From a checkpoint of a small transformer trained on Wikipedia.
Architecture: learned positions, biases, untied embeddings.
Training: a variant of SOAP for these matrices, 742M tokens.
Each number is 500 + 50 x the weight over its row's rms, rounded and kept within 0 to 999. Layers, rows and columns count from 0. Numbers have three digits each. The size before them is the row's rms in percent of the matrix's.

# up: layer 8 MLP up, 1024x256, rms 0.057, rows 81-133, columns 128-255
# down: layer 8 MLP down (transposed), 1024x256, rms 0.0571, rows 81-132, columns 128-255
up81 102:573623432530440463448493432602478548584503526468427523479578481456537514620508457490530513418555424519535516485448566521514537494531470379559388423433526494467494593543589449513534510469559565512472526536530525495507477453436519595442529583504515414392539473487571497421484494564477493498486536539488531433548499540511493505504514505501502573464479449499488486528491549509438518507417
down81 097:426451509513453471490564541440482586448519469529559509541508486517464486549520556573521510507473522449570507486486472487410441550466546521508562509509549528505509443491421488532405469433500460550545479443466521504513482523539409429516366579498429474560472461449604500571477433456485600558506489549545498378415546458458542429484498438461471512431565515431614498541472440496594564460532
up82 100:461461518550443499539528526600569532529513488496423587520562521490504485490535503553424492598483439512394471457455495479533459540519535516570469444452507585518506521535567470464427423558507500450583477439616490494453517421492525422470447568426481504471472482541492520444507516481495444472469456488517535448558473472548454405486562470499516476547544514581535569506460540500561553387526
down82 092:536554528461475368489482469553430496461472446482552526379506484664504466537530483475472476473450529448531513563530528452427533445549484541542502455499504458529533502564504522508521562481509491589483459445365556493588489518493545617493571475485515470526619516552540539589479485551468496473540586404555525563536407429536478557440425557546544566411499480461507451476455538659462391534448
up83 103:479433522526499432495403611498528483438401533478547554507492438505509591507478428450445431579507412494458566497516528512524512558541526463557546532470443586408556392442452591554550432545470509456501496443552491499520494519510552446565459513489489473517429516586535481442394484514489473458414499519509465469482531567495511463563569483485563524446550479480503602462542506482417538458480
down83 099:483531545476449510477468479545510500492578422501453482495525560478552526494573536432459480530469514449432548447528486442501465456515533571515499494461497499515542437581489466483553497507497502434489540589488471452587498562487476377490503497528510600444448471520519533483520379505449412468600522508526490443491429487548474412602445483550401479360521475588549512521565467498531525566509
up84 096:450453511534481449539427472498528493447592509497618575498493462571549488438464497382584485532437510483517525647465558465427479466551518525430467512390574579501460440498482561549508593464499521474475455567565516501438578456480490545486502489494521520413556567423486486439478550545435552445579543411385428515504548580638592628502537457454554447570519611399464509547503575519508411464471
down84 100:591526503464509413479494515531498502654506526519395519563479564564478541529426477565543527508547514578444485441459478496609548497456545494515478478599509485448499489507505430474459520620426530464540435526533531494538459553510523558449427468441472620565516530438563535489531491480452474486543487577573510559512482535393463454493497462524461490528418440590438457526553401336528487460524
up85 096:548506467544519461475505518564532483448488466486502561449635560539564484485476563531487475502437535480532512536499479461472440509591514434456532478463502519510598598454566584460540510531549526444434396433540497586562509373446555497425517490520482478539485482470521499568463506536507526537589390512483448508439434545508423533461407430462506470467594541374535509488478465506457503549511
down85 100:499436414494551454464507467521523537467530512522442459435501532429507485464445473575460559446457418531477567480580512496520475505477447562419419478492475526530540483639485469489497536531451461485457530495525458434447488517594511429511498520472525429447435452552422528519474538513541425420494558492455484483501513612432514401512523455544432507563521488572511519568487488519550558501461
up86 102:508486459481465652642469438460505553555466380522513480547485452446541429479530471514557493514525497544473535534472546540463463498590396530527462493423578570472559530437424405484501527506412514428553494434536518644504432496457478521449514556470542543489453526523554410463552469564505522513638431460477453493493532485493472425447406531502504616570448523431473474522497592545585565497595
down86 099:524513588496536477510436517465523482536529444546404672476592510499493558474572468492543468488481452465498513475461489443465499511463498503420474543431537533449494492473423488423482525503520567502438462452527431496513481498517573495468514480659461524482513441536551483556439499517564448463408525525506481519477521508523486503484519467540423506428446516610531494535576420507501498432460
up87 099:543518471523464514533421517532425491491469390399527549508483533565513532395575404577444532531515575569475538560441437547537451460493518523494538499545428568567535495513508474557586439512509529547558486395486549543525554449476456415467581553484512575564489528504499495481471454554475525621462560366469513573514470587514487462493531325487538484422495472555627546540420488482469552434419
down87 105:452424550488504456578546499441435602471520613593442438498526438512462492582460632486493423529441454420472510452504526467457490568445459446519460450497558442432493576514577506492523593526522465494407528611481551519525466404539484584597507453571458501489521471460490472509526483494557501395561441551476448408511521527459543620548514580492442525519483609513436538547460538527531486529465
up88 099:525545468498393451429599405425469502569540509506431456551564495496597499469531503449523462458488529573630584519550542479504475440560532450587512494505502411510533589471570537542452460490465492591430464474494458560521591577505523535480549541454443539436538515531415594504548551595386468540503540434448600441494506481613491472474479452399434474485530549420434400461557595483469533408508
down88 105:497511414488527451451502482489605477418463465535603597435473598533525411489470504554427594546505548488481348567525510527480534529503486480447430508430559520504470526497470466525482550494546545534454514559492535518514421474539498434425457607563437482518549520516518402446472469492574424450432553503425461514467490562429480478573498490496541439517589482454518446514574426465557521537513
up89 098:467536501591499563483445526440465520390528515505425528489495494592582518575415532475508495465552583447495544492496503518424542621428527444499516360523576470503478488469436442502489535527506450501518458476425497428419534467536581484433596456505499518463559511489521443532499486486579542551505557507489501559575485522465507509556506556507468494532550474458504487573486401503482437434495
down89 095:526507572453504490453540429511482499510537476439462408475520486512428456458470492504530471557526424454542466447499457483559512496568440524536454555495511553526501569438471481572536471475487506545396530443564457567587524443565442504538539536502538472442478436557491554492518459480471462501556486505458556531534474477470493523445565566504491405548410589559561534445495530431601537573486
up90 103:474448431496515504547480591481502485486466409604463425484507533464531493499521530407586507479475539440482476437560479521474519457578392430462430518567544505492492487475489562529438507579525544533522517566499476441493461507503481433447477440540516493430415474459500408481460521601419527394460488404428495582503462525405448533484477444480475527545577546551429565524500539511443459472493
down90 097:533494508595475531533535462404584477460514514463515516512484445513520466527496501520475462545492598433461439594533497490517467571420443485533554501488488528457522493517549489574594531431500583576447503564460470574449414520516473481517607413555454601534550482465578539484496432423389452506459581510508507394504508495508504478499422472464479534501592497438487473485524500407398473583458
up91 098:516541586642483504476555512557508481559622508435485517471531520516547482479500554479503428489509496466519509492588497517530497568464459477546455421523532458406576538594566479460527648436524575534481399472448551507500436478399425513547475562501548440567551449533484505565502442525549466520569571517488526518555498555502543557509447563475515442456415562545491467589523442532491491401569
down91 095:456486435446543510538435492460534550471477445463565489504496493445570460517605503532498583444551559603540490528616513485501487356516488510475586523482475453625478425527472541559496401510445481518523528524504563545546507451498545436520508469529512477502535509447515411440498664448392450521433461418512469484495483417535554498505409504511497562496585474461571528472544449448517514503467
up92 099:485469481501552487574485486500488463504483457449451484434530547435449501436556530488508560534493458517481494466512423490586575612545444511460521540492492531566504481477443575559667454456464511399518565515450518552442466453492526484636580496549567452538524551339527509482513519520501575534553545512471409519514497545518579517340517472505542501464540472514464438526456573496565437479475
down92 092:461538542597511352445542471584489448528508559446477507555416487531452554481476497586449451556405517545434519616414513459409453537464523498475492533534576551439457494540599571419380450557513504549570560490531444532576468478549521551492446521545479566456563567496508545569530536545522454441530495471518423458555400443508468502481490498480485493545320497548495549443504474504519467468554
up93 094:574590552602595488495547584559461515466463497490494549454507536507482585544506498481471437504429449567428512452498451648513535435595530561517497512505456487603548632608461503478493551578521399465489470440460490531506619467499389483466508544450503541625438529543472546495505567470471436492503567495551475490425494510489527461486458564439487590469453572472483468483570496464517519567542
down93 088:559467456460466501558430494470458554595544578538444430522441483466506521441507511535546437556445527448581594525552473464463479500492578512517491526541491433483505422461454496430499427378536599513535475521532468493433452566477542528452493523596462450400562549593536532467467453579454465449536451500484484519584465556548521539580465557549547549436489436545497434523435449564439521422482
up94 104:484503429540448550465536471482520522486419526583584584484541557504413597516492515453422547518472512555555460520502506528426499478390552567520481539375504565494527450470414513502508441507548464544537449491512487421420525488430472474429444492453472576493485546558490523487560588536434552481588540398577475478489433593519437551480529470527445569486399518475437499605465598552539429620586
down94 100:443458489466521443487381624514602516595522519482449439492568437595408476554397474407466450526464466582481604378425506511538549530542493449425548414528451498433499560461451611576545492428442558508440536432476576478496533506536575498457485470522485542516513519532552501488530525516513470519473485529521529593500430537512474492500510496529448484483507429429457518462501502508534422453482
up95 102:539521406496553440529500520527462568485596439416566476615476479524505427457512496535555570446461470384511508457496491517490493550482441490409465453650511506592513558458405505496545599470566591522473511453533438552508499590545457576507486537468515481524503536574557462458517530472515507505533532519397462538451531470467533527598514561505386491528500512527544565529555561486527516486535
down95 090:448438475506515451562531475515514544469449537437464502597538484494496532462586541465493391521493472451530537526574592526470467382573599543506478497561505515502460483515492492523536389512474479489548474605511557481483486495394580469439510543512471574557457456579412540516442479455492447542475471445536491462443407533445453524486414562423469564436477492492431470452566457518480456531405
up96 103:442531488468477424385505548495580520463429472587504452538442591477409533550522402450510534519544498479488472499521421495457452544539420619472550506472492536479568504477506412517462495496549469558540541498473485459578591567435531556475493557606494525542580532509435535560525455500441418524463498514426539454499437486580497504598451512595473541498461472514511525500538427411530440540460
down96 104:563498557512580497457451446446520496542587512509500466570489536505551554471396476527469504523436462541462554486506413417548369488475530478450552534457543457419501514494563540462555516483531535499481520499560475445445502496440483480505441516582453476487456413512516543566487499534526499505450587569483482508488467582535499552625497435495523455544553388534505490497500399517482410544374
up97 103:452430545534439497449521400542528499549400499560473622526481483502540444505571516552502502357481464507488577529559571493460490561657526545506483567545513520443496545521450488480536482533497505524540531581543520486445590528438491499550493472423541530504513458468433542537466422530523552460511535491495456528505518480513464483455596538501462571531503536527531449609521606492539461489472
down97 098:448571480450518443508476491518455507440409441475467582554559579510446494400573459482469469441477480401452576542454481636496513476481595505450455441589535398491387531421468506495530465489513429461556492440460533510485567505446438477501457490457482490472464532511620479512470469463565518514451511545439460598402554475525583530571452596500549480515464514438495525509497517564570473474556
up98 097:518530524493525443556482467499488519546457508544464437533436472508538482502513614560584464558401640384458458547577616532578491546483512543547615528509558519588532562510479497516491383439466508496486565622478451548546546417448554478528497512528475460495457478568534389507563539545438510477450469519456523497525477531484523615465420512492430512469460507475496502556483498471555530506413
down98 122:434493509470499506597430546457476468531564505497512486488585436539477537536292445520487487461455552527441423538509496430535477496458509472505545456472465477407522453521508532581401428503432427488558524539475470462573660388537531498503560390502379481514514475526519456437538479499560623452489434545507496344519577544476462517391502462548390504511487534513557542574551525446532507548462
up99 100:507405481483503516459472524557501503542605494493439539448523629557521466492477490419411537517570546488491602562488502563400522517577489502487425553420423526472602501541567559522486455465518481519460575532498499567474492500542506480565540561473455483477522429401502499535456458537484469457545558507420487535443453543465527495464513458510579412385442521473485472497466468577377518506496
down99 103:510558435473435532430442530524476576427488569468533449570480443459482456504459453525563516458558512566491473423516560495546450493463494434494543480547513506557502554420420595487512583561493572434546471573470459506573463502550489427509562447472526515411493461544471502549578453494437466505482463522498560433570469491516506584391527433428477447572454576501470511489471477569538624438514
up100 106:504425509483512488567534484503572473586512445405550538531485495477499495532505509399515449438490637573498395550460475525532628465451467487482504415404413491501550487485544455469488498419504429582520495527601483496432553575497540530505531496419539409520512510557530524492454447520552463528456428510423585407571474515556603610489584459488431446518509548514524444477454572506456523437541
down100 105:527472407496505461455522448456406514520534528496456471434468482538504532433454435463450528530528480568488540540562559521475475565481501438358519465559515524414481509457580618523512475463525567506452553532521442485485537502495409427505471512522488557501460532530553469570440552524519462531584507608430423431493533499424380436590523477486503440577528568471446622415493468534483490529479
up101 103:531510437594574483548471574544460549466498491547527588584511460476584541478527461452501475560446516496596390537468450560542528553480446480460469437448395644457521467500535442542504447560413518550553522545565504477468574440525451511446580457446544470509554460597497487458504441532472594501376457515353541532559514538531497503531511537532481594514472519541559561515514571524513456558567
down101 098:532503427469496432535483502528525458421506620522504423447548496457566445469410427516507463453524461534356577545455448483539471531551463566491468490590618489431511501421461437502601524511519486521553510541481505565426523468469563450506541459584517489482419548492490501518537412577455637439516559488582490529543491506533505515463553450491419572413606481607532490552519505498477499588462
up102 100:467421541558514557443538441510494498554482505559494536538524563557509481532543514568473513519509457456508549549493497461459460477480464513473573480541534534433524514470534410568523505551481440521491471577529483527543446526419460548420506429360497521445504565432505491471542526484508373555487528424556497450472524534510499501467442432606545550527527421581631540528458580577512467420548
down102 106:526580481427444496525495540537466455510578525539506420455476461468462421534477573439524554438394540462414438485529506511518552483527528504460386594407572350526550489476496468420482558495493553472470504392506522459434492441510544496449484551460475445524470531505449484609447510464510559445501443483415496566461546544414531413519527449467465497462491494521460461486529436463444550556408
up103 094:569530489513533495491550468457632563554565376505448565454407586537531451515513453421529473466487535381554425496525459513477443525565499530565414499510454540506511572510477513537425414510512464482517458481469503480505553482425629466552413431464440514554494550454489463530453424411452516484564560492520570571478463501564450453372476492537494435480498559478471459521457518501500578501383
down103 102:465503506516605538453497550543640531567563538486531446504469400467559513469531508506494527449522407551571488467555507485473580515590453443519540494611584508454481550527460525503538455511560608470432582536536520531506519563469504467454529505457531496466502435468556462502516551497519454451501472459355530427487566545489564509497481580448516560500512436474414560554480453560545598510556
up104 098:512486501453600443489589454524479517522544461444478469373491496532566507510460350409413436528452574493562521464595462506554513461469570519537483503541509598424537537544435495510542562407503444587497510457508556505355466549495473511622536491451606488449568392445611468501578533477463518498558557501508464534508421493549480536540549536568503564583494461419480475416506486559494505544478
down104 099:480524558516523461513455441532460603477488492543439520464549452399554490506411547458551458455490495552416524511482497468578527443485469475624555456480431427457544463451489434493472499498523538483463476595518589545525438518477505514594458478506477553543535495442425516440454489499461591490446388533542527582639521593513577493460546495443419498501509495517528468428386492445451504582536
up105 099:543585507465488581505489425487449461518597508511466544507513431466462486548447511472474500512513500511577481510463601553567550540581527470447552419495456437471513437515463469517476460446508553509519506414539570566561570542577449583500417547489508501577507534558512473502535457489446468468515457524508496486522508397477470417442608437555491511432623496504503508547445530535594535578471
down105 106:511516541463473381510503513459539467471516461507487427583555462473489551375576426537446413470570519511472554573516455509473448489524416484582507451557476530595480533405577492536501550551425557447610439565479437485548416527475481587492539514513485505444509552451445551486534585485566458496398506496442491456464457531515498578576482639488509490488481492492488496444592576468456418413439
up106 095:499559520506421516523501430478504482468534532440545450609475603466558529387492561468483423533491437448425532439444450459489427507542484424543532494481470530595415459436499541505471596435567494574536458470482513471499511464588419548524602553560523543477535503410478561513466499533513476315604534462463502474516581490521462475384456534430545496493484489520522512554544556503457454540418
down106 096:470435558573562512503544544573553504584467562564426570532479545537499536510497511547461489480527517570504384533525511429501520517479476430485553464556421496471555540558504414441525546591583450483436434550540506493417487410454453540474396541540474370554557531433454513509532518420570470449462479465545567548482516471490593482475481480455492501443532590481481569553510543454530531458559
up107 102:495526454470475429562533445521472470554380511483415480544535471532414517590452450446439536524447554573485481427498528532465521419559517524479492489383397486522592488487460487399368551560454574431520478545498424470632549551499524461390598552510508538537587538482507534492416422524519540528532581449507397453532525537522607451478505600546412421509546505532553518447439460484591488527460
down107 103:481437534461359541526549470429477541497481442557572429498455544479483524482522459473531489527386532455585450508518516541484507603513576497525475544536524530519441459541509508539498456481555535533523488555527505573439465501489571501585480517417498478381400500463492542505492519505491527522443447571543534356436486447525482391532535526478502465500480432538460464505521530573490497432483
up108 101:504548622572486457516563440426487460502457480448553557498554460503554539477473487462513513451517385599438457542434424546467463495550473544481543496488548511490355503429539510452518524469529408529518556437552532415530527451587487563528456491467510471445504547553475457469476507465558442578521446440410431555487449406442571473443483456466467613601472537431529521615520512525495463536568
down108 097:545425454440455539486438479526539599447448539503437508502522489554549528585461466461568494502542621448502486452490502526491588493516542487586540473589521455402497424518435392552581496521478546469509522541389505571555585541478529443397474495459487516550456477490519432443430476461384517453478419525489573496486448479602449477542437477470558437499510520607443443470535553503443485551578
up109 101:511517514450542603461488505413488531471581485569379468389484487501565473546519418502512443430451406531573549524441553421493501493502496493502437365453477550532450488542469490473503401539557562505506481465533418461518558454531476453490499477435566525544650449545499419514531464437504408577423551456475497513575451463571450588412549438504482506504506513567500551554489562497437484509423
down109 102:515441494513422523455484491488549465607533483468565525547545499470491521512461553524512425481539520527505493596461507652561469455404542416564423511531594521506577462422472601467486526540537459540449463500473518473553370484476591548538476479604522383508537544603529465530501517518405529472538476542468548466525444420475503457549488599482546523424441480405546454478448439463447486551466
up110 097:506452542473484513414483535443544558539504513420485542447507483407523499444444492603383524417527499507460495490614443494573507438552435508486545459507447481426462503502521581438481543455574488515558459521518519457464533445459518451467431575542502492452538541550508523437347425465473420470558579568462614480524588462572528571482527508538443495407582450549475567453488469497481492482483
down110 107:409479453519412485495497534513550474418461553580494491464565424487467472508483465429473523437466399533498535456409445522518501506432606514483483515466549498428528486561445432465535401566581454514544636511581502509560472524473517461505442456540419579561538565429546502511507594502485555570468494523510420489553474569480533441508546487464495526415489533430503570553463446594478482564480
up111 108:540451460464489443442533339471516528492485430559599493466495508557544467549507478510569570474519493524475507488451523506423478606517418433455573487527470515529531421544502498528473509501464460503500536515502534576612535544519433503506516448523513563507529521436471541465565540530532463553470521506558423505488486456537488530479461561576530485533515539419540500497501535525588533524412
down111 096:521473540604518580556496543475485475559497540485515511495557570535439534454552441522499537424560545579553608469536527463537502491569529485587426504588472497457510508518522544475509512443451501483476386470465501389465486453467511535495449522454462476437629578574582455528393519500494494504513442494585526571499543503523529592462532496496504426458459468497488457486472463557525490454506
up112 105:531530442387448519467506462501551529446464587589505520495474423382532524488489481524435552460561430482449576457495546451580550467585437457495444449471489537514466562484600526527479495514466432527521536437493538485561516528474557510468418564550489438499485453485506499529503502579504304491499546522472468500492448555497394424494482513455531433560484584547518561537540579509443445573504
down112 100:565407491512526473541563501522491608554498489404527552535439487567578470478446450578528456580497452542579537572553464487451482476520447566600470518503538449406426520505489470423575506486562483491472497476549512498478487448469530519435428431501410454476514534468458479455514493460389689456505483602482472385479525481552477529498455522473572580514478493517454518532421456584461516491457
up113 099:500447449558437573374454470477530561442486499527463626464442515458560452526462469489561441530548506440423452545525660526491530482494359584532463492544563404507513540494509485532523488468475492462450527580529553498481532511469509518446433501399456516506494614515465356456501565616572484525539446506487529424523436556533446467522526536478495456502544503456473503532424470457521541415473
down113 097:536454487531502528460582448503494442488447496462416461426554430410428423407571453473456480518485576474427463494505492452507502594513542412517457532483439616498511490498502475431499567454462508513559465510554528521493472477546509462573443584540584533425500489601460588532493457568518430492537508479500454556527416453483486545456560540444585477582438483599427583530474466537553553507566
up114 103:394463434460485545404472376449476603468460456530498511360495402506399442418461500545532410501509540512405501511479438396566555452503510497592619572459536510426499518423498584542550498460516474445531466488461469520504481448446488493544397599502478520508407561522404574541418496483480454518549547514565586505400563567463586502450493446502468481438461586483516507443541471499549506461503
down114 098:511525510451484504428538510549460501522596562492483367497534600539587549574560483575411489539558540487507533552516543552482511559484511504544473347509472426585454537509521463483400428476572500471524590569547516426477356546498513523461463453593511449493431443553465448492513424484447556537522429486427454491566401516469491531418479555534512471539441587542487600540456544559481455478476
up115 096:536502515459521502469485360529421501508556433492465469584412474597548482531507543485609556420450585468475524524502528514484511515581510564497531437579550504564545475491515478467562500383498497442449443439490565470529446527561530469467514419616481493475509510525570545536503482541571455556597552428556497472608491541479394462465469493476391568547423489495547554458573556518527433470392
down115 098:599545464497506505491486554479557406597453556484486442477537553510448455495525495466497510498517502524487590501510450494565570461466486456570476524509481574424508533479546522466525543495522431425502521468581528539459473543529398481476536616427496461461488472479475426465489556504491555563439530524557490514463422449517552530560525513548555412545513499478556501522434487425407449433566
up116 107:485513474503552473532412470443571445436555528491497546538464478496509521442461540477467532439543489489493626476403520493445552448524526500543437490438487621532507506525462447480492490493525471389487499518462517480402425479526468455518506494492524499549465611604420512416511556553441537586470504526437598451416510502469501527476452416493468493584464458533509480574457439507491530489457
down116 090:541460548442484518485558479580467559604479442401433485414592495575598465609492511435470503482418403497533455465567521488445559567559483517483464405448520457510512475501501528539521598441474371544511347456423464493522550541495521513494529523489522450446527538435538579519535400434545429465518460409487491539509507539520436541516501507535421482472578464410443487479470538555502442521467
up117 103:508445553504531479367487502521494504538383449477481498518499526490439497600574496470454536512525468521515534530497438517471481457562446570572616506438412456504523435475466606453452603540577556520554529429487487576552476559505452579479451580550562587490533503497461545436443489452530456478503555434466479494459470429484532469546538591497568475587546592524474500502458531526491440515510
down117 100:515521553528474522533515576514572531414588475532503531500449497556583430419472579532493535487503559460377577438510488465524490462470592509486494364516543540447618535497544439572452473472459467507466493557481574512463587493479532351505553559483420487526499431521544500488496494498516453481500396470511537420484540525546471552504441435499343527452443384464475465540465446509444476519504
up118 100:523506405553492434528562469478451472490528568457413477494428502435465533507525586425486421522528554509504515494536520440460523525428440503447439448454495385650583520516510547491416477546516543511547514576537531494435482486467495471496484582440501516446487494549449521543548397463436472469504540446501521411460521599606437434550505545499431432505431467505565413513482462476517484532518
down118 108:486451544513613450644451438489545530514496465426513459465530426529568374497391484512544514475497446461500532526526397494528545453502500458465514440467562578487535457519558484476549497500435500482456481541499480474501547528521557472507534439459567403519489601574565380573503502459566538447455335590431513563438542524576467474472502510486506468576493540500511505477516519500408532462497
up119 101:425493409532577481514583460515467450549522496496551426424588477472510425512494513565537484461460446451458457513499519542565623404471526445550457459479543512550508563510514418435477495533506581473561474476493501535521387547519556514514509407482629520489556460439535407519458478520489508542505445419403604525535388401541416526589511539447451357483472594458569617487533550549490558454493
down119 091:462538544548510411433484503500502539574535478553508461457450509544432535513497477457448402523537494581515572521549402459522590556507484573447500464520464519530508503497483540570539428482530323462540556431473492578452529453558563484415525489487546464510415444509486500413532527467509466612494522553554502460521479531513538481472528553468416480452523489530478465531524460489551453424447
up120 098:470389462498443460558543512541457544464362444545507613412512556538511498569436570508479410463541404413512414439541436524535449597546498462475433563498519557514559554593545514540498517500395459497516493430572561503485392576457439484482510525403571505494434454492523552501465476558547488569550487499467512406571589408486497535496502477519503522495397476518482508488428439511453476460492
down120 100:509516522484541493542477451519489497505426471474390460429523485494515502489526542555471454457504529455540570599543559484425480427524523509524417484426520533568470562401410525373585529465463575529386498518490365509423516390421565593400405590574476551561548507467535486474559387432512477395505508433409452519437525490536481450507525470594470499421541479572501470500588519493567434541517
up121 107:563525487370497397569594497491586494532579506545482449430435447466514514517458422488471461494511462426525515561507488442457511577517569416508467546567524586476543538441545550524485585528475472479453494455522559451547485425461445429420485471406487501429466446508487471540552560550525420490529550475482415491445444385462418469589478496500532454553506500536444413559458472487379531449492
down121 107:518500493449477465507568509555536530576444497510497504493593585410595429515429487520547539505546461500502430524418485473562516457473559525522548481443540469537536471524599462437446547535515526450490527455474519458548557468535399501534441410579420423520456416451463464521528446512493490493490505548521471516552425471501473447519379545497555557554527519547549464513499448488505522510431
up122 107:555586466513587492542462567552431511455506514490481522442599450615460527523479482563520549485507552371340575547517485497459379480542454511585518493500569552434453467534452528504461502473502519534529510491506564556464476520506460553493473529467526496475482532502464392559517448542531518526520523405457547487494587449574545460475486543511565452532496504478472608493509517476598500523472
down122 106:439443388530486442560417515511505451508524427524478511516463586453612565550464523480455471614587483443523482479469539551507526536539583449531555419482428523605389422582541500455508581476615499470563517478539358458492467529415533485567438530542531411561449452468396490531461492538614445502440543446544562484548495577495428527521520459596478429464577440495626529525514520460427480507519
up123 097:565506519405446528551579417597491535471460472468568531576475445489492494587544528442528528495565583539494554465467425540443436586459513445522556456544511569521535562430483484535460522445531533549541581410528555532434397511505486502505561456509500402546513466543482527515574531453458422463557510473505474470523536418590462507467437579472524507468407487493583453449400461517462524552581
down123 102:478485586492575474490405454495547498529470608446491509475438482440500436464427484453486470509481552423536550506564592401426452489502473502581413533499510435446449406555496530486438523561497439570490470517465563487481512509590559526501512435484509519465516591539517464549569570519540571446571453529431478480481426515544477515505502498550526466453563471494458538424541575501460471496473
up124 105:513560547519562522517584522509449534543433548504510422460492572433411473577528473459516494527564473468526484424574520574505501471593459502489481501475487432481407512509452446430527508446559434501454481577445512441535463524367542554491456523428475548488573473543430512452478570520520455548525525421532546491512473485462497503536446482551500474493614529551643501398490501503517512477524
down124 111:503446516471579520524338524527471428508540567458502522529553496547553544454488425565520401480497533458520510546504499453518567488459443497517431477501464461554538407585551607490553500590471472432525544561536493466474523518566446427552501431492448507499536447501532395532577422445472486432452513474499615412488529477526512557398583514488449496527451519437468498466514469565474566515509
up125 105:481544429444546470550433400572485554488546525501548464507518530494426435528471514483495567459589525382516583460460532470564450545448376460498532498541449516465493459402459501549442439474443422500453561410488496518492396448551464467423555543482540473496502441502428611443504424467461517491528553506455480482435408530535549520486473534459485479436518500441555640543492495552511561520471
down125 103:457549489600541437580559486455504439390504455481485508472449569518436491538501496523472475368385581526526424532468481488500545491496560535575428448481625536539468484438514509483481557550507584418499510558586423505461603461514546449550426531524493421546476504527523447387472483555544493525485506560488476448406552503513514506473483468529580495467581540409487535427569493460443504450597
up126 105:368505544390530471471572482549554507563511601424454493499590550500542504562523465534409609539541569564512522526533383546494541488548505452479546526462479433397538431471468508572472469475479529476469507510473551448519502567479454471552588535533472499486386481503453482480434442536477537533478414567548562465481502547430490469603557505499577460409564485500525453515406401529500457544464
down126 106:477506568529423551471463533335506583470469443468475546471470545505462547517460509599493490458425523465548501573527576600443515490509527571456450486564516436521481486592530531511500567456442422491476437502509596557456511460440418545523366509492524495464504442538563418420426516544474458453492460526452497471476474447439466443533539505530473466519502537534446461452471469493488605553398
up127 098:586539498552503475441515376502553564548398522476537435554572446508463439527447528591502517522437511487444499387485469526424502426478476472468501478542443554386493460503525435453458602420525509545473576527478497539468548514455515502575501522448407484454520610499559531464538481472439444407540510480491529391547474513396484437564465374524425440497538464518542579482460584637543549478566
down127 105:466474496515588497453540622486430495495520596498532569555423512452490513484345502480514587481508445510500473537533539550541503476501507482587526628597521533528510427548493595543513342495534420437558471433541414468570498467467478452444453450602439504440527485496496527469491553621542518487580475511460404454527422510373509599537490519538461500479444490452529467546469529478457513498449
up128 107:482543486439496463447502480410466439531409489500517505483564579550414512595459427418506514555518469464507485591445527419470490469559444498484539523426492587375521519498516422486427591464411487577510567543547501472590554344403484500513458575447463487481579485490496469485488604560466593564430479521496585466594466474498490515468552474484464505494581481491546528523581444543511550471450
down128 113:501556440512415444485477478510459476508482474507534548544421530560532478520527511575506544484491508421493394382471444507541468501504470441513491453553477524428414485545478382528473547456538523524437484454508414567511566497566539514443446532478456516504542498489406468450473566548593453447510428566524496519517472544461435466559624479539457439516587455518636480526484480512484512451413
up129 105:500477458518491546530488463556452491521498533535425458572641477480482462464440432448507527493451463474490524417488517435553404495540478492466535529442539554505599520565530434503510546556545496500480494462445475402554466643510493612485498534470475411537505496451524477465492585509448493496489571499488566491518539615498565507509439474533475500567534477408520489503431484496491479511465
down129 101:526566620459457445587539438491539510375504456511556550461468506547453481614539610468478521508454500492494528566511490579524586445479487500605516453497413440471365428490373503479557486486578513540506572494523487527492565511426436482566501437445489478408426500474509422540488503598475480587539462562502478603463518441578533517589522466580600486504554456513506467457512459524459534439458
up130 103:528572469557521464501485529504505499543457541451399452573407436537563580540515424514430521547475425559498500458460594582529533550443387592434403563484543482415479569450497436394492490543525391554591539470506505545501557438425586457465593449489451521562517521523506415502498527543440576523500509573368476497480438506536436410534578593435533481482469476505476521526535489530495517523520
down130 096:541521483504510436496495569547477374581513441525431561678413495566532470511530497428542449555520566505473504461560478536563512549604562467465470463561445451541526471583497511546527542437462555476434591544494537443527578494547465509534545466539538441416584460494554517494453455554539532452557441530588507451490501482547505415558463458617481480476578539594480516478508429505447543525507
up131 096:466494474501509498479587474407496547497502372425436515492565482518512449563516514512434509489416560420548533440480579478443549599563373561555445529516581526535407384500528542559482576520438549476533522479582558496445517514493491655474546429443529555506499488492508510535430525547505443487498495467516447448557492477503520527444481528495523448587517559533487500526484509532507464585531
down131 098:498519490526417530461436533522498512588426476547519461568488533512429490428408510458582521449588521451479476493505447469532505438499514520600453465526410470606511522526534501389419463514497496490470564556513570439536527467485514472597569499560410509494591389376542492580515492461496425428456480466562441523443436482534481471455440550564452540455481454513488399451538471452574570476480
up132 095:505419504420498400415528453479508501410458577443552520403516512552443466417534536522586529456460512634456465493492530541596473569516529594534471420504543600443511600505485443461536408497472474503539491551521575437516525510450515448415507433437547503466502571475536477574550542528510536418507502375572425528526556572465488607523538581608452544456554493477517482531428514562522531531454
down132 093:570515428456511508477467578575473468459484526434504526502500465413504575486422464473444421540429563472540485449510571488571492470469429608453430583519539511539492465415542450487529469596435521498523540543480456487565467525441501545513494414559505496538538481511478577456461523372479599589601484518360468542444495516538518493553503437574423495444494477528469554438437382448513533506452
up133 102:537505548451480605464578513428498522520391469470530570572447464504583456409532560468482460563507475566357477421437492489449516462511495467613452500490534521483514554448539445479470480535571424418404507548487533587497496543451517573522528497487587454556434464506453447494410493479593471462525494434460463456503510516529543546543503587487430499439454477490462409548499460529474480504552